config.toml
attn_scale = 0.0884
bias = "none"
schedule = "wsd"
Each number is 500 + 50 x the weight over its row's rms, rounded and kept within 0 to 999. Layers, rows and columns count from 0. Numbers have three digits each. The size before them is the row's rms in percent of the matrix's.

# layer 8 MLP up, 768x384, rms 0.0766, rows 429-465, columns 0-191
095:522464529547481534556527516392477572517431529468497571587433484420511568471596426570613476426550501544499469468449545608513476445445507509443538498513618535512550505513471581464434540521575430452477499495497457463493428477480542526474517596478490565530458471524523533378557425488558547394418480413544494549422587493444452472463506483452497460465504489481533604524516457449422590550470418537490567537509513466458478520426572473531552440507446524485466515392358518524411481527557489500469493528491524445578511481542533503484481415469472594562519500509486583434562551538471510474
106:458451492462581428519438561451572516561490439471491503531550456588424536546462495522510632440439498582514412551446493503546456525519465445506559520460485486527356590580498514492444514473503539478433546592451518537516453478497475520555500428501648580435463519417471464535439442544593526533392410550582478462442499423524519483466452478578415479536481410533476431449562464481442523516479434494566481515552503535499500484597494546518518503479567504570505418520475466465521512473456482379513406465405500591479489459372544505538460520536486502512503498580478495478513554574483420545
104:480530594480557428468458486451545457514534547528572538491506538437496550554454553553555474497572509567446548579411459556497573522459584527493440483455382569465449472467539589504555442492547458478576564477442565465562515560505457500487452507515501476496508503479501456597532537503526451542528597386453514544514470359481576479535555567459348516512582441463537509520597559553522589492547439503465572493512517521471477508531502480600521479561434511543474415471530491551527518545461535519502584545469482568608543514513470490501559440521481539549417562520486521487598359431572547542
115:519504569442497392442401420468536537556480493360542435630494406492490444500483407473449428477553458557488538463476537493494439457462450527567469543536583472544527586513469495560532412479532403468579429458491485511426578425528481536526501516508594474646525491520539493516546423517548514522550494474470483527533497551543470512515526498463522430562486404560494530443524531418524542440533485605554461513460534526549510489513532519488431612477487456519455431526499435546495414580454459503514453508474506552404451597472461487515526371429510458507445507493522432512537493447532500501
099:547501581469454558490513498495492478372522463469381436501513478475412519483499527511438478478515556602356467493474517549531512493417569552509538553570576517524531489468469464441565583500568495505491451458517579523633503484505431484509558579528573516570492576530448526456500486498520523449502441436361547436521503397542504527503530411494511630494442506520488537453520413565529506485506461591449464436465451432534519507474501456596492428435506475504545485432464433481424559559491523482524464523516519472433482472480584529576551507530427533478538508461565446506551525582509595560
100:597536436408412492581414432504503510474500589503465482521415509513501525477523455517548553489428493496508510470547494483465529565441491541578432490563557514554516554575486419463531482479495464493482479467440452502482523560617593481526472465486448512529433517670529482513487499434546516451380461557494582594496483480484478482478492452457514528585495500435476497499554539534542470549428551514491531597516628532569591469448450463557491492581430494466580476504466527627520414510516494498521479537411453509381450506538499563541535455531504540500525517424483540488507495495470535518
093:464491484563461587514483415502564483503516495568493502560545485536414405552471510573522581489450543467598498623521569523461528502484519518519511527486546465508539481438613460489479525547636517543515501526551536491504503452536562541468461523455414483425529528506492529453543489459480478516567490508458480521479555567568565470500488459517452503527530472477592449580585509483431422555400504510444498535514424527424450396450404515477446533439514493584474456490522481422552517429498572464499559545499545476473522464488481520499574469518539451606414388483495464461578533410487548633
102:527527536463501388439553483509556445463535569496516507549561417507452458519430460448484563483396501521490483484526480506482483570535493470554555478490586471582539561546527553430525575520464561529514483596551472545530516521514465458389548458500465518573480596512516455432534450391467455518576531418493490471490508526494536473514489589477520377398543376484507511518535457519458503441510474436463476470564573465472408452498512474483460505591530503535563441461470539549567537471504467479547492543464481560432393499437575413488499530479566424512454475428371494519509424462509404517
094:613477464530540541477459427593578592510450476445542482503510447479463469436490424467532505542559558549496552453478545469554537557556566550401532497524464564521463507430534523534504505564543593446449561548529495581394499490498582469501474477433538526483504474512606540505432499453485472443540474502481461337522466438447430508479546543432563463506485571503590467436473519511412540499535484588470445471475452544522460492461566560527514558536524593524529561526465539410531526454532441434551449513455528530529562450561486488440574585521490540467537566369598541565572512443517479428
103:506393472491506467494449510494517455499508556393472477513447473442479518584501554499438392423549490500410505493480527522550470443505555441490505478511564494549500480446509646571538520426479495528477502614555559532530516474545494538397471510494503472570540476555542447411530389531486514494548530463344466493560544481566484502487429571511423479477496498428415439523505524541453565560417504481507569462474500455514415515488569476494502538405518514549470496582581493440463427569506613481496587599473407488490463544515448502367463558493457493585442465472494539561433543488461451582
102:586527514514459444444444448517516450458520465511567561458556646488536455470530427471541471579483484533529503441518411446489473529591545592451448438423446445535488495468430608478617450492523610547442591486540539609549540553557534526596465513512489477499516536527514433602570527434467483499518496417474562591498501458441484513450508550518494554541575489497551495549481582528509538450554579467505516459477498521527571446507516477569572507517498513531528478509544536576542379474521432390511528456451469556464433484626506503445514547511439530529517501418463387524497498524613548547
102:520498492433460522435464565472496532546366420519543434493462455613477522464461449558482407456590488555522423486571603545544470426485627454540598565583508407509410503524622564513443553427446551422471461488452535516497485443451559459525479511451547503477531460570469471484407443576506462539559518591488471483511475561507492588509611565471516506560440550471461507515442533496571414464508452566582521472458467430661496477476499546443435456481472469512484404487443473473453512473461563484446500571499424398502531426405512534450584453521452494545494495474511552615517386524513491437
097:467499510538507552451471559445565461550381484558594494453489391532478466527561535565535424506546513484480516499503450481446481481441449537459489618426477511437596545447560546453512517546498445449558494542473472527543516471545398498533477587500474524458513510557650508532463445494411569529497443472481501469447544550507515492471453500484548469457426493462517573552511531586515497464475516464487481500459619516575507603548527542543569625518468556487417423497480464594513453546566499332542506484478528498459571453532519564599456413459483552467529546469361468507438484525568388434
096:500531559516515567485469521517524519525536446511549474492484476560527461519566640383529456477510481487492527487418519445508485512555498478468390528528508540490462543458385482441514463414480619501460466526526489565427551512612485500443466514567537473426464484464555473456505469541500549462439487516473539409520477449547518503524578551566470470536560451462489394572447477524421592525547581502443431534509610406543552437507441561503515559522527501536557581532496448440456487524494429434506520519438540510429507606459507476478453544491439485473468584574555540497461551419508510499
096:553417571437518494497516563434447501550489520433521484523480573627529524534516458485540485519449540516597504551463477444492437488572498578518459458470528451516488511514468586430390385451507501489502552460512537467455490611402493487463492458483492491576466529361465456513481461500518497596469448563466598473440558598535492475437486559511368472541519503551550446501635535514551519451478521475484510581560466438546481433439419487530446490511495531502520462514512441507555542420438550458551493491485459521561540513518503574447502389548601424423579477533461482474565490497438502461
101:517403555530447430514462474499517529493545486498534471414464478500488470441474445608452581379539535484549473479553470452489496468512471516528477430568477602480513531526543441486521565443537519529542514488481545580542494456420561454466433458532463494421592501551611520498531488502426514473478528427440507454548512540502651438470516467468502507468532531469467482494467582665410456445533427527424427447498550464445431466527622520508523474527508448484556511567512437595487531510556512479540605499470553484432433531444451545436497485506482468472410502520508450575461493495596556467
089:568637436518452594543504496509411490524504475543509537530465417579494459528470481421494440431423471510414485600405529499535495530502462519517430567511603491493473426500552451456503522579459559473460519511510452558478389479495483516489443508481473577518504453482414454477462463450509473568528462537583525409504536502480438556579541490507583504470537498533486487542439480446531525444499498410448428439443538480503445481451431454484490513525445446578537613373474564530502504388543432439528490437519508453552437494472521487535503392521504562413570461527381520606528481491505484498
097:398511523439494476503457566490496585448514505454517446486515412436415521500543537415577513496530534540580481496471557531475597514494429494466517594515404484488501500493523538520463543514421471440581521564547535475507502455441523491431579497457500470571521544522483528496587542481533508379501449503483496596514509446500521463441483506452464504506502514451438473460613525479429525564455448565501513393513451551414455490424525534468491502519456490428528534391551441595442535561436472534455494562546460564533463473505570548514530460496537518507584511501530447505506511424519516486
102:510608488566505549453463542442567639476509585537491460517506542507540521434463492457532477478495499568555515532486406440471558513516427506517578469533576407540432440480503473449528547418470463418516480476502524501494469536522559496434465485482482516463410527557470492450425491556475592454448496562563490399389581428493526546511512492504541509531472496502519582571590514515576564517540488427446512472497565513533465434598459552370542507539423530438455507593466431569589498567440531457502432518499482455520551479437480494509475501461471565432536638463484449498472414395480512474
107:506507492493472538521417542496551546529488593583495481550548485483490459403586480515512531542437524417487506471443547519563466508501530510521440577485558507563485565452471478503477427454531557469594554479514513484463550530480423554352476528500457541459455479513488463657501551432494511491450442497555479384475400596476546529482526585429457498501463515483490469437500518437518582534397443477437468534472516611460493516399526454555459522554575448454491530510493435448496481461544473432578471456439541506474609487572481545582534424488561487522417535523495603532493490501494391443
106:511385482462476549487565481496478431472468508416435549487546519550410506452472413571421440488486560417466443537569498523444541525557432436409570517456471434395487430404544574586553460475506509486520591453473479502442497487472583537524484473394522529550498498549416414594429400470461509658527465504505502389517496521495405553473565618524538545524485487533422440502557548505491527523586485542518473492506484517476553509472517521457472469406479492505474473509459475495544559521548464501511454492423508510503451536478485494492616447537561509519434530495476505537493489561483522466
094:461502485529453534586506466575581540554531599532548436512513530493489526401444536520498430513508595526407467402564491550482447475454510507436529464447499572514530511515445455525489517406559496472493552554500472409558565509408421432515503557514637575523514469572484601511548390568565567482498442487469476570577480473512548464544581530577462511506455520512510474547554527576504534522562573539472582508534462460475536596518508539471539439485446536501472482511432540477550574504460521520473473474535468506448420499446442628523535566577441395457456612472595553503467529487546514544
092:490565496532477514429565496496471436520493531506485507510579459435506480483562510479454496541467489490462441495422537453605461538591581502514425452504471476569469490529499467518387456569577537553528442458469418573460554542533491497535526463533563490530522594508488495525447505562472589473469477503463480390426473530500463449583519457582495539468534467557555410599441592459562472478596531462414389518430464541554480439516504552440512503491487449542495377565494458501511463530493423475605542498437435535475546565564528520457474475642558578558572567494465517492535540449444444441
102:522490512499528500435460525498542535607477558487543547443493527449612517498512526452481410536533583474481539540487474521465430506557520518515578602490515422500466501443408594513483508533510461539455510578598466563559550461549526541480493606551443502441550540582501539549421567574493595555482541495453519491458524434491552430558378516474510513467515516495440476479576532511442580482519537453427495470569498423453536515525491420469553541525554563551545430463458499464546436567589556524540527420405511568527543498473437462503465412541610514374505443433452454546529564494451467490
100:499493543549449461485562521506525539595506541458491445539519516541522469492434550457459406385470496514473530540552529460522529424479471457505557544525510495470469577496494464553529509514400463526426545478504488387489463529500523391487492431521496461561483450544544379569576597486641480525525535490543529518529587544461515501482588533512511409499544490534449628480481417445517537457450517421451573546508608544527505507517521515505400494498435472513470478549496515517540576504549519511485514399417558427573531549547476513506387594525532481496590555517500373481591454480551436496
106:536454526472442576381499480513523469522508558517535533547550497465484453493580423465503548551606483531511445491526524454516484475462441537478597553551604464615463584411465511518518469444436535461451553478504463498426525557475557506572558458593583503512480466413490537526515473568494545438583535538507448458536531526430455551468529542458514539501560424431493636473490521479515515503454448555491502506530501488461443399528508471516489450637576554477450515487435422479478467618488508563500503575403504463518519492463534543531446513576526588422493518567433554469572512574547550497
095:525429549497441477523551528525473482428520467587494578491472556432478588536567556478532506534516525572480545402463504544518541424454544463510461536525525517477558426420460590474571437520519507432447514443437573438516516501432605463507544498418480380601559592511537429463543436636538468550483462367520504516461417463515515480444523558512441518548455504456442467499483442564498521456567527512510534493608530480494484468473562529533451483448414459527465486505508497508536553484438369538455468463457573530576472531563507438460588434460497491461392562522543508447552507511379560563
101:490542540475488530471472548445566507567452487417526466514508490571509542408526477585542483480464517507536463505512521557575442445557548483467435511457504473523506462444567530447461505487514522437532453587482492459477496509383456420441465479552446501507481495434518475465550552538528499536417507525534479477511568506541465555609533500494440508480622587576525507547516561516538534544600596519530529396631504481462497519402492462475500518455556496475545564469594533412415565474428499534552560469536453418559497545425448492496446405487429499425585466547523523488557474445576442451
091:468509528517545453465491463512487572522556455507442445567409506454482489541574516552483557522538406591512481541484561518505481491519463526479495644554491465456556403522576534461473526448565494476440466491536516496432514529486533545522523434471486423476434509521525591476522424528519442502526544544441580499462493429497477518426506476520496483582519456448477507516450459432522431566392467503390531594518435582482511613444548518474487520548541513504396523440547526395416562523493432521589535454490552543509587477539392530551507455544504588491606421421516425497468494395488523509
086:456539492500530547511495538572489555489456414485526528514490554519478503540441572473554535593536433546424529475558460552439545493495446487564519509537640483506494426520467579391516449540457544476415528516552434436523371445430519484516586488482459470480456502448472430536406478575490512500477552507500455480417525450470441541502474474485458428542484513415462496457490471505572459448549577575480542478494491497533584607502495527423452516539507527443461436409506564508486421503474468493408521534532511446485491501488486547454544521593447572459430551497482581552514473503461520557
097:538539558577555485429568470561504582436522532563493464508440347508570491481534476441527470460481496519541544587484547547446461555514436490467531491443539432585529504579497541451564546515464482508521510555423498465462604498505386494450502485537476490562391490409473546503459487533473492455577532470613636438490492457463428429590496462598495450488520528515525503554506530462500490599491492522414570447498484481520473534478485567633456545456458469513535493490433578534460444523482528499537510470414451562486439523427519561487496431446430381467478422380480466517539501533542518482
100:516427527474534540471500477456434483476557504542456465507477501454467562521544537523535524481524475510510475467482506477531544560503543410431502486564516448460503567505461524503443650570589488484487492560491446467451457405490452434439381466543557483485515517539597453488507573504535499434527412461458545412467500451511520512551559431549544445439452510427510519445503445447389423603584410475440453444498596446510478539558499466472577495538462393469448497480387557522492516516530490520564480468528503527547487557522518541539525428576442464535527490552562564425540484571497449414
096:487442579540537613545479521539556494597416519476492461585557405537568370503429503557552568512544553476397463417592542422601447428553472546492445470544461532507489514539511517517405508498542404536513411502522629562495519488550475561507558445472401530515585453610479567526407464411497516517507479502573473509567453480423449440411520499587434530534577596451470506510522460535444560524506505496572452529449620549533455473482545490563494557525504484465444540477591562451562502493407475560458437431565543530512634510528412550468443453466526475511556472451480491453593498478413504505
094:519504582569540482451554542482464536478486490482620424487543386504598462532455584486526546526549509509554467550379536512496460528594511561454468596492504454564465505478533539434483404378565509408537519436446545459548473584533512539480560472471441548493615513483487492449540580476411491611507438506460478480472578434457420565477593491508503486546518481478419421459474516503430399442543474602436524547546507450524483509460514511563485503511519502520501578493542501531512613459567427561508571422489443504443519440472517566454545548479558465559404512452448466534553492484433524521
102:505494451491429383517441506463399498523438531453484492509464499444450435433473520455450569459484521463527404452552519438477468436528482537385535564583516432472518519441520505556505537495491544558364490510450559532482495434592517530538548541539514469482520465498503518488482483488492377437516498542521508507499595569454573466516567477518541419438508538593531484450496464502480436469455560494415463487445521512567543528491565430473502477521486534586473456580480454448555451443517487406530571564536502499425569535522463514450449494529500493598498456398481512597511482378515475489
095:564516538433499447499567531463510511537500511487529407468476492445480536448522548578484548400560465553507489489495480614520552479559481556549563370539569475484463405490549498497578547479481471559453537507527532557442554593556544426432554573604574557419462383512485570510456516505494400426519571505645540465502558493479486456479538554476499453487411515584461534592484455541497449409527519536461462462393601483518541528495437422459523437573526363537433530522508515569484512514423470467532519564606533492518499432512509516485483497515445521494551553562516498409460474566493448514
096:515596484542556508438445432527484507459528465429588536528499535553571507514462448452477485552554503528522514515504541499563539563521561492528516534477422551530423473454573541578464501512596560438464507555434578397429489560624576516489494499472468491498510563552495422455483406501419413580492492539468574376618505539511482458500540477477471481502480462449512456489603457496483552506416471539455404528573371481475488577457541590506568562461474481501467564513539510390524610541458505479578609471489460461504515499488502410494527492471556498465575482519392485587517547440510549468
# layer 8 MLP down (transposed), 768x384, rms 0.0829, rows 429-464, columns 0-191
095:540468492440465507455436487603543504429530532504554398477510500575574419472472498492409497511487458518528536494614497326488500513426435527545428363415499513467522476441510414540572509514474443554490511436473490495458511508541416519520436418446471475481512596454448552558499602514471486552525547617413455444516432489571541539602577545574494431609468547464529460508448508469500549468469463469455412471588504508542492563552471566390524496551517557479537481467521511545534555473430489525516574492500526534557414503392432420411505481490493528487477520514513496528488468513535409467
114:497583498468487549546441576569487477549543511496548539477534445445463473579482531456395550495497377509515456415566459486488583539530474561455558608510511569467410603478495452512508587450494535483492526492521432550480535429424520518541457459541466523597495521439514628474471552611572554461534572509473553449531530470557535446524486535562475524595494462561515499525443535460515420473518510428520539476495457437443504498442529540552577557462523540413555519516501473508506478544434527444469451403545469493472456516459554409463449449479446524487493434485467546524559493410572440489
099:523405447503530512470488592502420430530474395485462505532554458518519500531558487572488607582462435531515499443465433524576560636495326537459524548460423486434521497466458452494464471461434518461478382456564468577542452488508414465556564449514489445506504499507489546482485571497563515514503546554531506495462532547544494448564515538478462630510436522498441398457453551526438502442551493461527450487598431501457449530438467524391562552545398530465454504414532509533478508500557455472519459486423447448425490427418537490539511567525546504501413451479383551482549468496508502457
097:447587486524503473441402515576502520473580536510476546484523438522511536512532462418528409520428465523571478518484488470539563467514418377479450473466461520467473551546556488556504525565414469517483514493464600470613431567466493479510424495527567425419427557466515538494565537466542536568544438475578526499530460609490429463510496545470526430517477506487459565517456462511411447500496498483547456447485448562576416445493402537477575457504460545559528418537507544525346597551504651555559532429425465397552441447487542634500459531523527462529518592495517439567513430563598553578
095:536515552481480418555420643516466501511518509561528504483495564557397452542535462511504543506474479490506509464518531505579537607459415543548473454512510459527482448544633462487483516606515527409496526536585587512487478498560525548612541598514480418545530411582530509496502574524416413443572485611451445539547420525477467576409513526437471502521439520416517604490454519596456472550560515478491446481567472531444521586506563570473533465628459527449490542485446463529562417507493512457451537498443482503528528529619536488464440426538512472541526497532429485537431445518546430443
092:446471464523472528538489544485551563464537398540516441495575485511523544422460516502547536509483526451450484554458542548496547494564534448507417538497440500543446506575484447561537481490433546555512438521514452503537502463403407611485454407564474492427546432485496463612399495544419523400528552501499445434549522567435561492501434584564474579430516505484566483570504521460497494521561555432513527505429499569469525437581437420493527481410503508475471548532590585448530522551521502506429560489549491590503459533567463454489420537496386434596496513496523418528538537444530423522
102:513543506481544472472506490498506524435561556476513586496542567514536528539496530517498478485533455578421450477545422594496418564524510543514498505538484569499404503506449542523556498479408538387534522448444484528449461574515507490610571540490517479607491473493500528579470526568530467458475472450468523453564544497439535558464481509534546465542529532462530574431447547471552547384563409514538527511559593439473519577678551431538560438524546468511426552565497530475502439490589420615518490559503475492483606478547551434563593541501522503373523523541527522519516429504499459405
109:553498511503399488386495480596561497594487449480477387543441472517555532415574489578595380470563448454482567456536530548489553388536463556530466522531414527424449402534582539597526550470599493467519504439534480513550509459546596679490542430529559506471557567496479437498463588548567501487509463480504506558508522409523557489444490521627509483585546523491501539512552544564466439545489505525493458526530527449509553438598463428510478499421391574469507604494556393473453530467506563509547446493461473448584606481548503473470457436511536502495446484500551502458518588571550470458
097:483486531523502535607502485509449438465430561553439511573496493515447488575448597563506499405537412585464458520573544533561486497523571477642390422443498530408507478433396524483451476493376461574382432465440498377491483453443427507458453413508471510581444446498479455567565455458476498545501578505489507494562468533579543512504546535536436509510461508493526404498534489509552459416514436372543457529387458454508509571507494525495499434525549456493586500427494450477508538564470497567468498474467447413447457524420556508512411503429538612485491523488491475409507504514430537472
116:486478446459545616410438570446537538446465522402448509493470509526483619513465507444506541502586515481508417341493501448531507447511453492599523452502527501441546600426573462465472495477509511443416490540393431473584515544461506542544405530491528465483481601413576569488502449445575512489513500449495517456556432541519487580562516493501513425497554527457485589571456508516542478486524468446431501550519624501567557526562497510516424630474490435454515549468495459493515523509494518464664455544502480490598485539414444505460468434524451467539631512503541485569539482521380475422
099:500504431451432530488580535502520560519537538434530526437467542440472450454512436639557551583438465430567402532427523461489521421402459535532487418524388522573392481574546449499439512494521446493498462520561511476450598507434474541413468446519520559556484444523432520550572535462474439454526388514396411431476516506511535600532564502480577532432436525437541464426491464503486543516582506549443491465519511566526489520511465464597444442476452394498439510468486469359519451498541454604484470505483474433542489465523540501559575435590463519484516397460512485516447534482516566488
107:446536486440536600483440571496559533464390489532488559528517551531487438463482509553546523562503528466425500454573531455462556497448473407494451563568520491500595474489443484495527534530518494510521420470452550511434488494536409492476520529520449502599546515491558371484484521574525446466465497472511420390499506558471587505528559391503422459464461560585481595371543451518468523517502426418459519499521503516576481478541456515583560445519481492414450468364508473581472528434536451504462448434555533488533529420498581458531544495523538536404526462521564475464467578497547496523
101:542488496536488550416541571449569529579478537555484428489610521509597507539551512466520546487538488577508487513540488365531509412521498526490519509492474407346530567507485488493583470479521456451436593494578454432540495402507468475576588464588513442439527579496453555482505476605506398513514567421453538501491469497569475525507415585486477521485429496489503458542490452442466433455494522484426551530516440531485452558504470449433523548398459414547585561493595498503428526453508576467488508456464514497560441571543410485365447594559513506598519511524600453506523499483529431477
098:524548418406503499525388476448480502437523534509462525460544392471483506429464401576509532607541525465524527499510466460584496471446565508455531451543564503475476485613485521562445498509528423550458511500482504411563491408435516563566540470562447573541518470473433470447474553488584499610402569504429417471438449457402478488429517477562439496485510518465484620473440532542570568543523491505614500544563487596521488523519533498423439535531553534528460483491488472585556542528498529502493555541533455511593525505513524452374576540437513551580535524553493452467484515531563513493
098:528454483534511454435447503514404444437387550480480483510496527504559453512523554512506470513538494518450448484559528438512585439496470535545496551522466529521535485480443414577464567474515474505475517507552494408414491490541535540514540577633522456421522504627445469494517471542420576447484517441462443449536416458485550396623472493555572499476344500537496497455462487571505495474476532489448592438552458551471458551428528521468496416500508470444488555462570523488529578538564497527453516494580561501565465506498447521521512405541411366522492508453514569554409525498478490379
091:519567421528488480567578521536477501480418443427525472515540461466481504490513487448540446520535481489520566566453486525548385446553544526518451590438494479465460451457486544519441475458551498468410456476489510480483546536515504414482592504442522501523438522423493530520534497477477469433481581497656473589498483431408451515500541556496418448494546512485525510565481497514582417403567567435525497476423419562540557471478467541470420489477391464526516485461537491477533484504455438498511488467525531522533524557608562468438526547419575536482585589388517588498446498626463518451
088:437461543516488509481553510530517539410498479522463445495559482510521468400465560494460521516551495414499476445571490522538514466491503508503589388473518505533593550440572549586469422462539486519555513520530479403488514566538403431456548580599516463454504526415566530403518462510475524429534462389466550477501507448545560473437543525527499543504471559520518576464556503469580497543494516521464544452566456501482449533445438530455516397559543498531472502409483420434452572526516585454521539560473497475449522507490464533456533605526520499535429455467533493481423569488446538518
110:557498475465497519493474524504546421529557505511464444556474487458541436516508551563510507527482417549502523520550473443468465500492516449582534349416537602476526557408432452487537529500510536598452520528602580500468595494475491556555533468565368528429566493560542510527443490511595474609528478496470458492546522533529607508465568456530512476514484506514524498546422505509519502438504458458548469570523488455538531561533499538499624457458564519537530433565516454433569473418496491444508532491460520488450514485494494400560502473508444578408479463512499417459496564544517507491
098:538442475429526451474442514463567508527487453486499528527603485392479508507466545464469498549433395427470479444458567554494404503513515518512428570489464407520478504397586430637564490501512529487443536496492470509457478421498446492529580484536568452581456521505488513508501526549538489550491503518448463421566549570427499459507509526495513513474548458523512441484486560453468516469511517471549437499409445505549508513513483494538509479438526452472455523549501532510332493401585525515515576419443404479443478499443542382419379494535616450567466380532498593609532464573558478480
098:511467507438528505595515603480511525560503498455591554471590511493485561538508449544524608509563438490460564571581554514456490477536569540458576521461588604463552486516506523483520509523549571582473487552490428425507557463455521454501526528475488524539512522452523517592518544442518537485514512434525511437530547490450590504539386444525531453569446488475526463445510513644471530485572354505571538395618480512482498453596498491495508460462512500470498488464488493523590441473450567471383476536480508475521466557486450546471507441453443545494486473450530470517507522536527530455
087:555515477581498505498482500482515642547422475534563396490498534550496497617578505442576540496502515480579547565451517504589456503480445539552423508565464578527578429480543510535476487528573410533504499390533524530519500535510517555462481546434495421425510493460552543445471525574467434503464575597476427555429547447444444529566513328513357516481529536475476559537491423529565503411415555558478496393527484494523474539427543543467522524486483529494483526506472574524614486562482504426536539493515536442530562490562456555437442515484514429471493529436604559515450438487542494512
090:527574482528517430442455603458454460421514503441480596492472518415557451548554525573533387518443512534555510608453538447566513572592505486542543523503548391490524598523573460464550484544449503501506570450440509521498468482480484407459466437584408386505414492460552474435443536447553445522409472430576515542415566441517452406432504559405520517480495498483491553466494551445478515532544386500483505456510559539484497409475436497519443586493527480487509467478523514513378492477432453537502505477503394479429560516497488549482455461456633569448430483497528435567550437470537479562
100:474439434466483539439454479535546516417366526458538495517476352614454484582440491516504462425490569536561485489554467466461596440457475566526528496423447556451539519489396457494470534466466471530456512499442584440534482520542456395529508538580436514531570503440600502528474612420460416501463547400527430532507539562536539499510505558444462566467442582537542583474430528529530559440527469473490530415484459475557521560422606556456550528481410521490558482495410433443533500492548486626533485469470560486499462482471509539421381458481471504519475462460502486477456457447550535539
102:499512567474491504468548568499560462480454456493458504466540555523541427541543362521530530477451363474509477504477515480548498527434550519443527609562529577535534479500506435532503484399554574432516465502416447476547412543502558483544514544442523496546609443434500443505474438484560440451394472559526518436622543521446437491479481426553534483506531495490499507545445509519580458554514455490518415543547470543434440538426513516527421636500498498495413371483509483465534508502356501490444449458562534467459462499597526408474554598462527542462475510562519510470526418518390487468
100:539490491438521516465454482509540500605530411513511413476454455529480585481502542571438526618482461451470466524392563503486563588511520563462465441560523460533404511499469500439441506491504530522524463528470523554524578474444546498544381473463489458578520469584401375509546499499536493525435533511485553475501344577502455499421485460484469486531516577554435449518495545462466479512596547493545502515510453487492472495455449451462552497468511483531542507585396496453381421434444477450517558489438444542575619432509587516455599549529469539440463541540500532401492504568443474579
088:566498429569485365524502596523455436486557562522496503480488527542468467498633551550450481541373475571510537569419581523517555450580475399500473497475440462429531485490497470476493565498550468480461567539485496486495491462452450574534452521448490549512527502557467407497521577536476503480484510448513562544428497598507489426445394475571441568528491429480460430466478454483497583600547522530511503440552606537500400519467484473476470515447477543484495500512539577444408514476526491425518491492516471416473540489563563564539503478451597490477488493429546435519552547496488390486
099:445547418510584562507423503511535467494476561514555521483519462530458364464474425475458504518547497498497458552436484459499512570598378567551480490511521560521446527502560462562457538527474500537411494523424507476464548494557534618475489470530463546496472498459472550541474572457468511471468503512564551481483450439418478523402507431522530485479584488573604493521512548446397466602383548648569505523465554499502515466464415487524492569469551536429576502488379485579421483485433476475571633526553475579544534505434494508472464483498494490524545491454505504540485590372542482512
094:543508456500489431582496485556514454475493459524491510475632466498416471573592497521421495464514582451418512443528502483466443564487400574455543551533433472538478571471457546517576513489488481542552538478525436541512477461508456572505457509429464560515426621502466497517475502484455542556595473516456498469538585569513477474483450565506459507515451553500554480463432468394434527492508512528478479555430530405561463483521536497480525443491489600561510589460439405583462603518534425539482495477531560485535473402512583527562396555537501468579564461438442519508516529477529520472
094:469457534468532487433440503458521413539503504562517544470552529532507544513472475485527514458531566408468501534492417611497519421517469468466553464551459433452375597453474460556572507532537539545494592532571495534522487424420510527539437462561464587497547474474536590517471516593500517558546479532449386511515460511533533460534512525522462471482491526562576496443483517543516443412582484500574497499541491547525563437515542523406533445462600512452514429518474415565588446464574428474454578491588461464475467545448586496489496587517434497430454543525551605455546503461654371461
091:438561519498486430447495436436561518494528516498539410455540440446534458530365464432390507578524423531533585558427458398484480467431412498522502485551580426463451509419573554567440512517488475499524484531507517564483521560460426483603469515484513653500545474546526453473457465497484553650478537490432590483467540568512472486470552488519486484524504489600512464517507507497465505542517470522521516480526490517518411445455544517494533544599557452524637446352565452485541569504504546409564531483523437518504386459510560549518579498416533530480526532478510498501474450509443475542
099:481453371466472485581524524529491578459505495476463559457478542477533439481599473488508606434496378490515506553456462532459479552489469479486534489471657543465471487545413516538541430473481597446522519429484513488509479477519543507510460380532455528446540455527537469593469552488356433604543608513505414579588436508524546517519447438625565493506468465492542502487574544488486455409457540350513493513461474443415501531544520432515531551452535517491507476508608531567438527469521391554436508333456460489425476477504561448509509518455483476492490509369499420504529488442617414518
101:551537576507509457452507529531540445543549533514516680477441483455560571498588436384491416472484433432459467469479491528516469492523484361567518562460473540502550501527449558483522541553524569543549461557523527520507433449469568549569458379435483581533504501502570486578467500506560560459437469501394549439431501518556554524492428487367499458481556431489401548501448415555574524539399502550576570654534458485493519435540498531472422498524460576408507584518464506443428554540434573443473511462436491490502506484592502445481509548425531422437450478508543480507498474505438418494
096:549475555568532446564528526539605459465513397534474566534493551435470558581533485479474442537442487541517540585445412520449504480489542502513602558531521542541531487424613451631507524439429481489470601504496463493516481391475526555485500469532525565523522523504530516450452446523520484454529534515456492523498535461562557454533583615342522648554497463442566494496519498559561475511517516488525462452392414489461462570506453430493472601473557456560490509537510472479498508494534508547499577582468479528425524418469559474486539459523453425535516488450504505513528551419523453470
089:548527456498459558436461566475533551542509421518489531488451527511390526508599568501452388488543513489444546399522492424495527459408488543491543455499515500425531449467506415546531532579430411569527496574417509491488508525558505415530462482565548421493405493525493454512548405591482537520488528561554543532449407489445500552534454514428442497464451524466482601577441459484471602517428451408444410464548480530433496460614492483459556469563594569392430494520525496429442455383509548464520435593465511476587438505578551461511453431542547582398577511498432432513451509561544473556
109:462495512417584567483466481454438482555497489532558482494502410532539548540418497536503475464471539437468563521497481566480464517404499439561461494447419595478563534527452547474429546551491423487542496423471608452530485500393431451525537524520513498514613528536545487496559462488430528404496516531458545487437423519504489478505563463505470542590386522509528591445574543509526435541490494451500616435524541479406489541529571472464478505519420457465470521568412487579460557563572448563400481526499509449491503443439597443489427496523493460572402510564461534524536532545480461497
097:463503462459582470634433550503541484498455437492394483536484547484512495457565480511575526538574441591517408406453551541507494463478490443488476564581525492470478505476427529488510451488526488513623554489483562503492478463614533580508543436440394491410500579456461439561546432388500558503510495432460491492520508446463559488579494514517528580522519607388465602459458539454466552495503465438481485502436510493520569509396546505546421475466518574524506471456486495489409475478524467558568535515513501564411478539581439456448571454449539444514434390573499542493507497489561469444